Weights of a small transformer language model: embeddings untied during training, normalized queries and keys.
Each number is 128 + 32 x the weight over its row's rms, rounded and kept within 0 to 255. Layers, rows and columns count from 0. Numbers have three digits each. The size before them is the row's rms in percent of the matrix's.

# layer 3 MLP up, 3072x768, rms 0.0331, rows 1388-1601, columns 384-447
095:136095164072127167170134079122113155128160158163133086119137104146097142117181128134188158135087120156179123139160132129142190181080092108129105117089102108102183157147137152120089138081096183
095:136178126097152223112159091091142106125152104090158172128128157152108094132125162123179145085117063073176104102097148125079106097141142120163092108183133101146163107147152138154086147158141138
104:105084157161162177095199180121119117150133147167112195178131127159122120221109114115132149133077098119190137167098130122119129095121159128133144145138132159145112135152092127145169140140119158
098:142155192119120126139091093167152101118100142094162146171142091175055141141169118121130110098103082126093155122169116092124123150079137058091090102155174122166069108133083081098101080130117139
095:155108097164108170102160095170154080151101104127085106139124119121117129157159115144167107092128115236164115123154089126110161152122069138165162064141101129134121153086171146116100124074146158
086:109094111131175165151148065148138099156185140114126121091135175178115137117149161127168156080134098093117143075157146117140112120101084098104118136102112180069101114116107085123165131096133141
094:191144081178097188079176127182145143143119100144101137139130132122141149139115129178103156143121064133132084091084137183075137182138117098130072121079099074120189160140119102139118155165150076
097:156166150128133153162134111108119118112149150137121027152115176155120146132097171105153089150135095163166087097109134192116141157078139159180099087093108141081129112154116188133128153131156181
108:130125165127104143142124138132130057082182168087168094124125102095066125132078104103167204115133117131148110156062124109129088151129131177153139075130115144102114172137137127158142105109126110
102:089113118096138192098140127122155141126118093084130141152142094119085152129161115114153153104122125153185127122159109196177106122130121187164061105134116128061108151129166105152143105117138121
091:170140179153134229073208082102064082101122128193118171106124152131097106114152102136139145149142092135087170076104123193108114144082100114132067158118099109133145132104114155122155163147134108
103:171100072099185164069120097141067108060165135113137070108085151159095139095119139086100133068106111156172098087130096036162111086112142144109123137144133131125074150088134130147115170068146114
101:166156138103149154111143121120066086077108087110144161061133172166131125106106127160132144070066164108121181146179079153114122124109159087137079073101127105129119132155183128037116133103142076
100:156120160080126153101122058118063078090116102141142147103125121136093127140099090152174099127102100114129117051185055110185138153124124107128135059190142115161123107118141159147121137133125111
100:122195188163132163139107071164152100129100164123155118098170149106110098182095142156087189144043148126131130088109120093155148151091099136159166107081109122055141096164120162171155130068141126
092:103087172151211125174131129115102081113151126111121132118100117102154109146106137124098095128128103156104147087015117134131122183103147176131101122125160184150133132079109087095139149104085150
107:156135113147140147106177145153120147160120176149126119145026144134115134124147096086174132174216160176124065081146113102092122151128133146199143113154100154103137188103182089172171109067143153
105:110122118190143120139134138132118094109078151092085167138148119105094104163199055203117164167139113123113121097086075167139108128105223170150145077115110143103121203138128121127092152104124105
097:112167154168124146103155146079088128121154101086152076171121110105140087102119144145147107158125121126148113176087126121121107103139136116127111161132119105103145196104134137119103155172141153
087:110143096131087153165145153158126097112132100153074146091102144136135153135162148123169067110063148103119140132094118172165130184096151137119183067127111110143090166153146198131148134131118148
099:146166144155166114172128127096067152120069107082090130118144121170074131155112132090129138053129145152129123170155126160112101187165177158110110144089089147159120121084174110154121159113150109
094:143089098149138199154099124148132137138144101158177154131112143203152125094204140135106147157172155121148121158124182132058159110085143122175160160113188107155062139090089137124139133178112128
106:156153137190158169101112118186172120134171151141107160154141169086116119128175129139073148147166147146122126113127194138112112122079113134178097150149143151131115137142145160090137136180139070
105:150136172131126167115132170161088149157186121111112168105065128157162116108114141137133071099166165147158109165122131126145108121066116095112143146089103143157042078157143066080140182156158122
104:122141154164197150124118070080083151109110105117143157123146104160094183172179120155099097156126092119181145107090141127117089174129118158117117088143084164080110112123179110144083177140171144
103:143084159129109115141152106113159113124111190085156125062174074139123129144098107159222090097117111095103169147097157140088138161119098157136130111140113110150123181129155145110110115138133106
108:119083131102131147080131094105125112144206162147138136100118077162135142114152153101151140100182137174089119094158104143085133142162081123098225056151095108102164109095110076104129193152127111
091:117156142096182124135153170161147056174179116202146138151108050113137077131111133125125114100070104147161105056122164090153126112108121092082058084104128100107073195136142146080114082161125158
106:184087122132117089143156093108161084123119120190161095152097188117128149102131134178094198120119164188192167136131164184131102123099150160150138140131126157108111105116152121104099125128118174
091:121130127165138163083101103097110125128126153110122130088106168164141168145152148124112097151136148197149134183118109082129133092094159149128128127156148078135113106087133126069135155092146113
110:130152116199125121168156127199156192207162146140135167133079118132113153132141160111162145099144097095114102138060075103107074115078108109176119135141155153111112148086147094144126140116111083
098:190129082089129103166145099124141106127156166099175145107120119115153150151073141166086118108061102127166122126129166132087111142171065118119133103091082180143150134094128156112123177099151123
102:116137127122149150141182141085100099035141097066127062110088134072121172115111119091170122080089184174114180079098144101128123190164107153129142121126113091123064155094177172172123162127115161
100:107072175105127187121156117106056114129183208146175133135116085102135138167148106152126075119117097092109068155120079170116154143136144119141118156146109182049127137110149146159073131145137047
103:150156179139095076110119128147100088139100156111135161116107071208109119100085163137152163073132031113140148125152147127117103106092064158172077160124129092109136143128134073168112142124134180
102:173091186116215149111151076138149079096128133131135157165105133155152130069181131184112059150118112144087161100084159128157098147178105125129107151146079105132143125121103095126157149161160083
098:166141137091141124118121117089153137157126145125166171153144166147133173100136178183171115122143094159151144116131105171063143142133157116104145108113072146161136078084118168151104108116144107
095:133141113168149145112122180150145136099125188141218151128120073124059155121093106097208139106171146125127081091052108100128129087143162140128088104181117153116082185112106188157107130132070090
087:132182120095182127087165125130121135091100108123171108115123143186150125114098141126133146149129115111172157161125133132165075159177116112088150059130131163149137156159164146148118116119070118
106:077138094112166139168109128139094114121128120080113137177118088138162115116177114091124134136130096130132127061168163114090115180133101141110123115116146144102135128110080153188104142156143100
099:152111064184200214106125156118135088119145110053117050146074174129095154086137147111131074142117125150158132064077157167099089137123170160159127160103127080126119173151172158134114109147082128
096:102105161125140111130137184186102134178129132110195116143061092120101100107040145121133101166096144113118151160104123174134132113134150099165139184132107158149119133117146097084096139107135056
099:122111165117146162139160112085136086166139134138139082182159144117098099095111140098138141149128194107150157159185102178146111127106116187173097089113094102146156153102118127128131063166145110
111:193155172173140136160171135127119137138113149127165189093122133130136104082116163126105162083178145159139081099192124186085074092132088143131104081158118150122112090099141136111124155083111162
097:136069140161170169131069127089095123106149195166143194078157094098085067205108086115117174086095124150130112139165063193054112100140153087162137104111145145128137129118116103163123156106105068
102:137114166122124079105165159171073091131085112118159158143091127114116175152105114190190124134128155150150186092131151150085119213069097129137144142116156156214099108127093140100097139077154096
104:142112097156154132070106142095106147133117087108161118104147155146120153115135132073146093167170064136141171133102182143127080172124076064122105136097074100122106144146163159117095172120130109
105:088174146162144163121135151104147132103075154183131117168085107134092157129167112095144111122071120137138116093110128210144115108158116125172115126108112196119170073090113082128087135193118136
102:174159177143135164099140069123124150094112196103133156118106113155071118169191126102112178131140115110179071066188172094161148137158136155184134151128064091119122112091185142144138141147148123
107:119148128105194123095158112103110086172179173093149053176071129134127088170125174132165104148185141182132174153103124121122115122126112126118115149146139129138112147113160175138116071155147107
101:113133135128126160132168094124120094100176159124144059164141129156069111084151091094153159117162082210197107130082154216111166135128101102131135127146111096100161069136127110114120152095134153
095:106169112096122187061148125080158095116141148149195119141122153133100153089083129122201118132122123149123124117116141082187090123162136105100115149174114197138115193116145084174135169196090146
101:149125165133092142145140148136127156119171128133096138088122088160090140187151191072122166127091076140098124132107150165104122124108085098135159126141115140124180105105154068159102123125187106
106:121120130099141192151187069092130120143115117109185124128101122116103141118189088160135119142130133160150108147078145190135156079130145154123148137162161153184119191145145146200090096116084112
095:119219112113166139123115121139122116139129124099165139124061117082117114099105162144160119124165102109127110119202131131147106078138104122136109202103107132140078106097129138150124065132128129
096:134149117149101110119156098156080100118207111098160133123116149141136134128132110175116179129067036089113146095133164156159125125144074164183141104071139122087191121121150123161130087140128120
102:122238095165130083076135137067155121171115138095180186198121102098096139171141071072145143163136186138159130163104111165157116120049114114149129103113113149089118183134101153157115126103115146
100:148166183160133115095116111158146148082127144074100130119077102121168096186147105145137171143155094171143104073111109143130086109155098143166195123142131142128056121036146133114142064077059163
098:163146114199155153063126161117155067129049125083131163102076132107098139046142123061133094084125158124150147151175126174172123119120126095149086135122140104084167111138161140193103169112072151
101:145131126151164159064118206142114130079141109118108109157117119105088150179060129066144177113150105107190184140120130124085063109094145134141191134130167105149118178125126134165141163083119079
094:175122095155097142156176078131124133210157134104163135147126036146131146162162092139156119119120148134199145138151120112100114141088181174101157140136186147113087124106121097109133065140167052
101:146135173087150172131150092106106121147146166115151134138094109148125102137105098108121228111107117082162136151165124124141125171078122135167069120107155094135207116132080108101094158169156147
092:092158116125086218108089140100096066171119110163116109038075130150094190157155085152184152027111139121125131096099103171162107178131166172126152094080141117143139092096203116215130100067143124
099:098082119171144150070103005149163196119129174107112084119114134125172129108157173068097186097169126106138175129179100161065101119172117186192173100138128110087073143133185098169117107106099173
101:128143128106214128094138137092129105225138197106136175110117155115122110139185141123158103111110138172079172058132155144100138125163115086198128108123098095210116164119159072156096172179185109
095:188141154119091130204106174134146109119138190125189148093186047115137132131172167153128108173107119115150118130155124168118148158149108061094136114174107119102133122131109118122101167121127143
106:128118119115101153129123168097110094076093146092201075113168133142124155120170154133182152123129131098116185041133141214137071174105126154100109187121098182128120135153074092132071102134135117
096:147102199178138113104150093128132146147105140183150127098151073133122110161152116142096086135130119134149108144144113083099139245138093166139103129115119153057192166102117078147118108151142140
099:141106125110124181198084147109122147089137085117090116142090116105126079095089080137188119108127092114086110138145129152161136172103126167125114109143142065105132191119153163136091145120128123
094:184161135121138147119134151111138127109191137184109129170187074105134162179074115075127062102103151153182141136127147090107129161136126130130101085079143211127109187112098116072134122100168103
104:165094094131110180145187122128161140162105092098187125134142125115071136136169153155177103074138103141083171162142099154126152166134056140129056123152155120076111149137179165139143119142151098
102:167160157131133135100159106157147128142129195132203098136144079133103072120128150118121183036120178167161107124100166136131086161055129116103116160133181153162117096097141132157108190112162122
109:157102136146139115200137084157065094188156136106144093120084165156172041141158156191083097131113117158106066140136140165134100073121099144150105128114138120097131115088127145143143117178146137
105:088141196102161108117106097132100132170153163138149084150150073134082096100162137115129157110101142121124195189111154149147065080169113105144108207116081183140150132136148103115147096143180131
096:104105128132129139126094061134124127110126126093131073124096136138114149098125140087126188093089108140137087077091102116146160109160127168180179123111118154095091101147101195175150119095098134
097:136135141141109122076123135142161120189124091086113134179126197160139124111154133064156078172139143174161121110080142133186132178084147136120141117094103098133089197105148165193121171147109146
103:174168151128135132134186090195066126158110126105132152069104125125123044156090125149154124101175128080177127104112148119114054149128107127116104119103120111135151150155147098141054148143095146
097:126068125177139196099143145172132160049121172118132125108150133124119112151104120091138106109127073180149133104156118077162076106118126197170070158165106101073111134168122021123102122122152040
102:157155167169103120101142178099121083128122112167105131110160181116122154097115157158143115163124182163111094153115156114134098101098120142137136122150128179095133085112177105071088103128168169
104:136119102144151095114161151181126158144158166089165190129140068104086123130142145054173127089110121101106152101135174165173084114157156147206129159135062091113130090116161163144122163172105132
089:198143118105169153052129178194135078093118169164148160092107088197152077167152152119167121079133105037125072110106107160107090159131142128176136159103128107123107095126155155121074175106135139
105:121107165141148128087167088121151068110181119138148124064083135155067064142063106155071095157103112115092144163070141086132129139143084138176067142128124106121150081077077153151159081100075187
098:156219159100111124122169086104143117085086126081123113112111181149089137128094072096161106134131135186107092111147172069109089144148160115142141174139095090187132202136129093148126126126146154
104:164183136122151187150102083183073116087146105095156131154131198072138151170161080209195149210165136161135110139116084132084168137132118094136110092136093117117187193113129115103172080175094110
095:207144141126147142136184098076115079150147098147151112134116160134142047110169087118152134176105105121097137174163117107124130088118156079165112124151104136112114154126144091163145114092117077
106:113144156110162124114207114120181083142160149120122140149107104100136116145170089165096166117076159101098176099098156150174110115153148141203121178136065116125059161139148072124089077184136076
097:084188120121145111134156149126109144128112145106076196147125159175096091111136054075168145101151123093126061167142146165140082171098183151136100140088150149101068163150111121134141108111125097
102:187149163181207131115126076140152142137170112215113111166092154109057109129160088122111146050130110103136122111116111167168117095099068144148112098124079120131140115133108126183123128105088103
094:096126153142129097117166149108098139179164128107122167096122117135082064181169147131132096109168125117111168125128156209141128187100138197167144162156120119076123116098153172085158171162160119
101:135138112132129176070126094116147148160087142097173096110040110176101081139151135178122155128113093114134133092174080139107151118117187143120108147174110120106103171166202091130126124084133150
102:181123093158119133074121142068104156110113121135148109096136159182148115105111167100173093147170135168083142160164144125152100171095142188158139059139157184049140138058183120090143146098100188
098:197168140091195128110183098180129157116127127098127085105138140140122159126141157160109100145091151129125130109124117104145104087096158115149131103121149195107135114136137070096087122140115151
097:080067154132132176125144097175098136188125078147121089070134094092084120139112092149182106157137110117127181116174138124164182119083150136166156111097102134074117088141181086172143090172144100
093:136183137149174134121164109047128151106148159163161153118103141148068080150106067065186187103113114113134110085102121110148092083138178108158095137111126147154128141105197122112156126137106157
098:165167145163167134167122085174092146165153153129154086104121107116078092118153072091094145114114095146125121149099145142058160164090143134164117104152196102172169107140159125173158140091129104
094:080105094138154125130170136113112125148161155056163143086110069174139143102160105129141129110173147177102099138138105065157112135135154133141166115120148097151152163093131135114129160101125105
102:125112165152136158148117087153195153133166169123128101176115126078122145163140106132103116097149106120130100181150079105114128117159138072138142169219200165157109130154150138136117151133102153
093:140182168185157120099133172114150107084118151158118133142071168094155161102145155195110113130090154138084128138133083106160089063134115154147061137163135119110053082096107120125133155107100081
101:114147106150198165164103091156155150208120102091138092166121119105110031189124104080161139133086082146109072125164175121135126134092109137112143096136087143138111117110134159135156130115138150
106:125157170179118190100167071159148116140181104166086156135118119125149081132168104164188141108116150155164120075163071160151113126115148146169173097113108129146062084118078130162097129114124122
093:139098094140108147073124160151153123129089144126149135198103143114147102130117119129135113144129139175125140107115130226083115158107078163147131087096134147098132166070160171153112108173115138
096:112119149104161155099127113174153061139146112104189086090119157101081133109066182174120079133060125065079171090077157100110170139113141156139103136158118164052075173128138140107107194107158125
096:128178135123104166081150107117113126073134166143129086063104122148065142132070151114178142100093124104142145150130132129099152148143079124121169142174148179131145138154132048207133107101107149
101:135110188137162102131149010102071091080139129156101128148086116111127088179105184184117111104073110161109088096133158132155124110138108158165098125114091148065132081119131145180140122154169067
102:101134170085192106097143179132145126132130129128114113113096139115114090132122131083096118151100135096136142093102140128145126123105118062159118131102110122100144146146162111143101093135116162
101:094155144167124157076077142106126118136138097116082094112138099100058121089085084095171172150145087124146150153159148067111082185094089143111173118119130078165158114092110213158136147079157137
091:131134117123089118102100149127135103112112079071119075167144149099103128156064108087118171139030095104162171156101060096116099142079182153139098179141140115148105109087170192213170126132108121
099:104085134153139143135128099158141101144126058103141113075082098138140093106114118185128081151096148169156137148080122135162068134130148191187090118152146188122132201162218152095147168162091168
097:124124187100107148118200070121154097082092150092137137123052117080100059133116195069166147138102098144107146139155138106172127100137167097151056118131080108115175148172120138164092126060122167
097:203165121084122119069105184153069172082152163094118135101123097125140117152147112138140130151127069167104108127179125113114099094114104131159167125106149191163157135150212139047091132120041185
105:095109121183104127114127150083137069095165154105178088160124155124071111141107072143151144094142116146132147074171143145132101181152132150105080145109076149160131130139166151128087088142067174
100:087140121139158124127121146160117100150098131144142068107123145126176066130099110106133162132120125169119099141100144164107092093148066104148090192106114117065133140081174098139118075145105129
108:129120110152128228131098098066147128131110171078158085116113150071066160113141192162154110084151119083144113085094103107104172134086116142194130137127080087126097130095167117152132098153136123
102:155150184162140086153085102133113110137109182158089144130154159072143141145120163099122132127152130128160121080136148137132086185114141107171114132139136146135088152171136101151068096127129099
102:148108165096115151139143131076108132139119115104160158140117140172132095091175135158093103107092160132141163099111105144156100113103100175154123118130092156147081153078081217175099180110050113
092:184178140102132204157108148155154148151095120142141135150103092082096111144210141129126170158155126162179110169174097110060084121114141127116153116144120076199123072157177145117098113124160065
113:158109086161140147153115136110123104193152085108175109109120130100154138154163121155139131132113100147156106088139165184088128137082158076135122144138104082145097135135089107145118128157151164
106:116116134088136123140145118116115116136150147095130118117071174107170111104092102143172074192099108163133144072151127092121107093112138131107105137109057133089055118100124131130111111091128184
093:078137130093184118143123192116148062182120100122117149186118119114081153143129116189184101156093035093166109098121156150131139151145134222145146134064084073082120075110098090157129104111153055
104:086190121128108132039142145122143155188089112110166195211044128129150127149172186149130153156087070170164111152079104106123115123124129130144082139100136120154154163104142108163110080156138173
102:151147114164099142149161143126108144139131146164131126126147193130134088146142145152108150116157138134131152156136147119085053134118101194161140111122100071074137104083152161124153177121130103
098:166104153143129124107145188135080092172124087116181112135082086160098143130155140097114112107122166112132098119118116195168106102116123132108157157164138132118172104114093165149161148167084065
103:185137158150188149149138112124088087111102102166093111097156110178148109121104129145105085109073106127114122182124170144130063116087113104127122113129069109089086124152118062151094134053107149
096:141130109112157157128141153164099150120095156135139066069075125132109134162067130126140179111054148086163096175192124173163145128149126110173062125063105132056144133080149200185087132059122163
099:123116121140144089115178121111171075156137109092143144136078028121095078180082155177146202113077093117175135142156160142117115157087116172136084116129119126123169128099125094126146151094104086
091:117100159150093070099148105150125093156137135129170129103153105096104122142115149158168165169113173147204175129120049118161125137152025126123120111160120091061131124083125151109143064076118134
104:158082138165121104123109120126103155145132176126198080151153134123129145181174112129175100109096119151170123157111154180151121145159115116133115094153128212095089053127124086127104069156166118
095:143143130140165110113176109142096143130138161111132094124111066151118113109157141090086160100116104134085148161099084105124135204114057130164133193125144084130141066080171157067112138099124128
097:153140157125091111077148151132117122096122100137085131099060090110156078098092172140074129173135179105103150076196098126162153212085156150152147050160123107119081137100141132066096136096157163
096:079115164174108144099096095150079102197152147088154135177113139166154084154144171165165104122136109157143083142062114121088141197112135130096158184169121083119062055056152100141119140126137152
098:075127124108204121123137161093118145107182149110146174122125115125118128163178150146089109078162163116097117000170125063095149135160193158127132136175161123104067135157149048110126112101133102
105:197163061128147159114112135131148089075120148120184126159167052129077148160057139194172112115154127199124087099088081105121104107090118103159071080149123137093080160122122161117150108118077141
106:112113194089108112092099068108161121163147129124162094164150117102104088111141127160188073150170116153131139146067141133140089130108137076178156126091108091102113154133121130151119089080098152
104:101131123118105098109143109096070094126149163105117147044163128158112129154098103155114122188100154092124144048088135091130136127099191117171095165140100137070129181116168194076142143067177179
089:119172122128171125098169103151140135154130091137100174164100141119170193102144150144178131145084105176070156097069183124153177135127177162119136144126102110088119074152167119159111111100130058
106:117166098142146108104075136196128108187123115119113123116108074137098052082116111139089128159109140175136178210131125151179063134142131125150166122125113159136182135163174095114159136114115134
092:116138188168162113066111140153156113118193177119186132150101194112132096165175156139107125139187177116159197126115128113145097123177144108145106108133087113171107129150166106157112122137151136
104:088181140162143152096143066153123131197148140138108106177095134123095069153126086080159120098126088129144114116120136169159098156106089147139142033089129114079093136103104094152108119113084187
097:108133148136087098145088069122115113113157141097145131125101077086105078100086131107132119162106114148153179104089119150083132187096129206145113080130128114142065114103167133095159170192120147
098:079118095136161053107134138124176062150115106097152147128101153115132088171102119161075154153137160134174161095110159153171121143174194089145158144123141186098138175140146127161094173111059145
105:083142123143183137126139109087170106107100167093134112058150101165081106125146060103153146145104165155146118107130146154166135089099128107122107140152129129153048085119096136113110195152167130
103:133178140142103125092109108133086080135134133097145128094122164092091096121109180077140122100154156165134118139087136099126061114102100168183092206075117154175142153071109139169123149144127188
101:194093094172096161087114106177080147146150128143114091151128104171125056104159169118129181046100125149140052168154094104100124127085132162148178133124092120136124134045138111159151112116100145
103:065140144121137185086150038117171091149163143133187106120095169109125081110155143142118146105139153123101133071119160154112141130164118135154101126156180167118062157066168188147116133116152118
096:118148086098152132141093143155105115076124129116084116092114135215113120107189116152120087052103186152150111083075138184150107209102141123110097144145105082136144124115201138155102157103159186
100:109181164147104146148142122089028176154181205104127153043142145116157128097144177139099136134174165104119164154075112177143072147106080149136136109160162178093109145089159097141090072162131135
099:238122111154184116149122111168122076161135137168133157080108138115108119230115127142203113155156135163206129109119118135155094155045064079103087089108136132080157095158103153161088078138147085
100:175181129224113157156196117174129203111160106130130135098061107166161095099122164126108071113142181111080117110177111124102158125103099130138103169099145174138097123132113122136105125096155162
097:178126108142156129115134103138136074154151204144144113137124095048122132171120142116160129072130163115143124168131134052106154118118187108111161118132093141179151122063143157126138132111076130
096:101094128114122154172192126146097105128138135092150130175149109135109103110125120127149099129104048074172127130161081159165141162146124131160148123077135092103107097074152144204112134128096106
096:127161080169133188091157143088171086133082070113139120166142189143118114108139111145148117154130191216171057126134129075187080142100135144108125081121091105158139158138142098132140135136123132
095:148188137115126182131167172091159144165150186074164137150129129141087129173156128135139105099150096143113076143125091149122107091147087101107091104077186137111102108119118108101099114177115105
099:130113142135146223115172096151114152165111202130183132105114072090139092162130113138153138141104141124203141105119129151139154120084165084131133148115089147129043214126195196119138120127123107
102:179087100113139106130160176155126161128174146130189097105097220102137111154112111081150103099178168114163188128133155118086129053097108174159134133103103136074170165148100160147119135061131136
096:145167134136072175125174133125061185146153130167111175148106140095101175154099121099145102079111113098093128115114078111165129166101150167235115095119067150094089116152173116117124158155203049
099:160164164154110070129151112110116147134124170135158146081106107176115125087111129169151108107182121160142096060127108143124162156097084140097157163152130180102091093109111098163126114140137112
096:088160128120134094092116171109114062124156087138136104200058130140088145125142118096113062109124111143146185070145120115085139123092122036134171143168141118150135149130171155172145144101112221
102:111162145178127152128142126138117119176197149122114150158079075097099132112221084110111203141154102116090068110112123130157116156092075170109131165151101112116105158071105085171124144147129107
102:121146169119074127121124132105107123103102177136134126189129160120151135139069140118205181083071152131131144096132097125157135129090096127156108069105146148102106131133136090114118105134129126
098:131116172155138087116181124141164115147152129113171077192142128125107098192157114115117097144118071156111117126104157156125128144123094179181030092162128126115143112068112133143158150124107094
102:148115097148145144146152123115131098125144096165109072122139102138084155153075091176170116171123119104083159134117147118119134206164157126118130156135141145124160129119179097129077118064064119
099:143161147094071127179171156061163080159095156128096188156161095156104161116128158135154119138111113167198108132135083121113079119110142148139080124120085116157098131139115141146105117206106106
099:130139112164113102132127129125094116159127151143171060134140152045104115116136093126143112110074157172199101105145105112137116156145113191138134094021140106084099188048121113096064177141122157
096:099175187142138128125084087067081124118116104048130121134176190177130075122073135169148122080166137106146161154112076122078093086171134213147145155147136158101121076120143122133099095128131126
105:152122140088196137130157080112145080125121170148171132162160136121084147144121172148174181106149091139142133109084148188133157180110128218124137217140129146098122141103121203083147095176153127
100:125112103113145134117168171170101195098153094120100121116143072183146096150111131119145168119156140142127078088165151124131121119161133140117116075158107163090077126126137155120131140160064143
106:177139165116165124119122151130151105152074145084163086139071081141124108132091176174170140096188077159130108076161137136169125137114079161113101146133143212099088169059155122111116159141109123
105:102170122139127162082149149168149131086114108149135160131097161161118100098140130091136102058145134136118087051165157123112125104166160162112130067187141152132145114155166109160090181080144120
106:157121193185164109064171082140117108047152142101158083161160142132136162161094147114177138097104110167148080150044125148111073190049137104149190169085137108120097161106117112124108092080177081
097:127163154151115119133147104148172079118127130109105101127115136122106130099148107086151147166133107136119119073160088188146139178124082132123097076148114074184104093140167114144081102136131142
100:092119169138116184105142057140150172143113140160167076135148077127106149175063141110148056173125114138137142122129115115110169174155121128157099137111069160070150152167178086137072134195107071
100:133176163097109144142173068086103093147170133170159155196106101123087174116120105183104132178081109116172111147132174114096102139129095148140125113125083180071110103069144105131148178083124148
097:122103079071156074092206187111087102173124136113124099165081107202127092151143116092136063110179131139172114134095138140131127072118109115101133098113107149120115194122108146114119138168157095
109:126165146141110108110148116127122105142147158108123164109088135136078153142166117151125098136079187107132100065154087153080115168195109177119093112134147121131133153087130120105117107106106089
098:143101153159134146156183120129083111114118151085129159108138147180131132192124140142150159140148134151122162171092115147105097133108104148137068120102162132115090214106076150156140154093166163
111:106125119084115108083150130145132094149112194110136110100128118176079074122181086100158130144096131136103147079182111155113141135149136200112100121138142128137080121093115125139095169167060126
101:159107132079191162119127103191145114152141115096113104152092059162121157172114117153101144161159065131165160098089147142129172134097116148114085124133133156125067196122205090103096136114154122
104:138095143097130132156139118131151151141115132079180146156124147149079112203068095134184148153122126126187165127106086113125099124089104072165098098117116141089145178064189171178137078143124125
091:138100114113128132093163066152133093085162158125163119084090174142101124126098127122144150139172097068123110124082142094139137157143103145191061171145090132149144108132126120113156138136141148
101:096149125151143086148150137091152104134148141078138089157076139094169090140157127137124103115080102169167134140124190115131088146075163172129081170123157117172114139100150102111130123089065104
104:139171174105076124141082146120140062155144180115128154117091136089138156155126194141155128149126099130128152037120103195190128148171133145145102115084077096095101087135159164201088126146105129
095:058216126113061123083148111157143090111091164132170075159084090093143173175132085119137152145096143138100131165103195165122133130064123120142061109174117094136139133057154079094085063147110114
099:099116112157176147074123116143134135144183171066130144129173156191085148108120079202150103145155134125145149136172152148122128135134170151151117160120130157063134149129093149122120137122086100
099:126100138103121182113153138118138095168206112069211180127130058126157170158144112160164118125135083129121173120156173174123139182120141112202097090097099116125147123129114103095118116061178108
103:130208169104129115079107127076191157108113154114138106101118138157117134171114092107176101128152084114115092113149125201138086119207155108200124109119078154111100110120114154151143119112100107
091:068130144103116158092158116120117098094115160123086170130109136132108143148124133118108149117096091120090116081140137138080132138065077096132066145181108138125090113158107181187166181099129174
107:118111133172152108115195165156155166113163102139127107149157167178121108086170164153165122128136075209150126114175105159198108147088143165166127134112151104149094097076115097185132126159114105
109:100117140102166163165097134102108095072141183160111143088105036122082090149191128116109089129164173183115149088134109058113155145139041171142218154151124139164164117120122194135142163093082122
095:111151136130102116119130146116062104159088154060140055092118132153077167206137117137164122148121073168126144162104124064137093125151137129191146123087092207096075129155162137122102140086085127
094:123116131178138145146193151119105123192100132082070107128100172109078132144205179141098115088119146110185120149101119140090089155076145119164148182146103093094121171094113177166114121120057155
102:123059124118138128135119079149136126161132092051140150125089182138161103160084194152163184072069140145213142146097140129132163124128173148135104135096118142103147118118133204138158138148090083
099:125146191112140068138140119135087081156182108114143167182116071143153131178173157089178119129065148122149147110115173158093148081139093150138089122142096128115163127091160138096151152156109108
110:092094135075056140161146131112144165183098140089196101125125143097109105211206181103207185095143101098069137123139150156111067101112138143146090116116118145118120108113136168145127108188176118
100:109197107160137143117167149187071096129180152104153093117080115115122087134142110119127096145157126151095113179151094123117113119133126125165105146153149110152141180107168176209134081134146121
102:159153158170120117159195150163112129120167135136153124154129053111121108161082172117122123119123131197095092196193109127149110126096105136143068097086127169092154129109146120148105136118096144
097:166126126128177112099125129186167044149093141156159096133064160156089127147156091084158062106124078143170112071131083086125116144128140140119146096086166127192124113126148127195139115169105164
096:117136096153146125123102126116064069134099101139126137129079182138116137143143144144088102163146125122125134152076121176125118098178123182158127180087140132143187082075105075132141104111123087
097:231178159175118090150155122114088095094141168096100180184158089100081165109122160141137121170138124056146162129095054154062066129124103141167185113156081163122126110113130190098151087164146101
103:094105154081128128141152130108180173124180127176168202095109107125117109089150145165155136091109155135155145106115153163055117129083108161150137180132167105165138156110113159107116093187121068
104:127146082160148180123223147163161158150167178149138159178112087125128118134114079153153139118138157120141137092133141113088054086105060079121145130106080096146146135113125170104127134109056186
096:156116153134100144128091115105176159165140145127139088128162130070157114122129102115099091134140170097112188100101099124117089174083116160196202081171114110094124118115204177079130148110144168
105:129172138140133134122163075168112090097174155128147163126131122137109134180139156162099164051168065143125177168125100121123088119086133150122136136093083169129120090139110122174146076104113163
095:183135105082134146207123098133173146091162093127113102176158089143172118180113072157160134106111117134140160104092144160135133116111145061105129123105097149101188126141160076153098152144102142
104:155156232174117112114151078187132143142129123160137109169104135151095072159173143156117127135136109192132092169111182197138142179138152120137160055125198138138111081152092059123139105126079098
089:136166070170151192141160150107151094156117138159110144157097147152129167138155148067133116084153104134120039123067129112160066115112165110121133116101134128158171176078080079128142100128085091
098:185090129151082130110130107151110160097145113083197081134101152129163142155169130118132097145117090124193044124108119153085111125153115075193012120113097074127126183106148154116098152114097087
112:125123171158176141101142083126152108174127205170075158098170099123152146090114031124125110132121147165143083128115067167216067148134132106158088135122098150097123130092095136181134115120084142
098:175088104165151164140105154166102105189176107087145134149051178182085084176130094146111101051164120122163131122090114174149063104131131139154149115158128074161141112113098136138083103164175151
097:144108125142151136114072087073109124059182190121195180090077105169082056163076160127127124170137112174137114129140167104103073099149090156207146135167091121134111150099082098113148146139141151
100:107143136130116158113119143128149106174162126132113085114141134096088105072127065111114102113110157134137124102167168127134120107156111137165095116093082154110121179089116126129153142149115102
106:128096139131130142082229089174138090114169156119226102114096151105116165116132109116160137101108179109164155104187173106147147071107165119138111082119118112172140164099113132174111111163151117
102:062131126117132135108172090106146083142103129129131185170121077095105092121176095142146147163103111109098188106166124121083084120149138108174164145157103145181060126144162095171141172140078131
110:177129148187141119155128125190140112128173141123160103098110128096123086116160135154139213059145133119091160108125120131149109109102068100126125170128169164123103117133091100132137118074140152
100:133095101138152126156144161154097124154132108114184189146113133110120094082120182152064134069221117141117127138177128173084134182157096164143150128097165189113084138095061191079139152135022106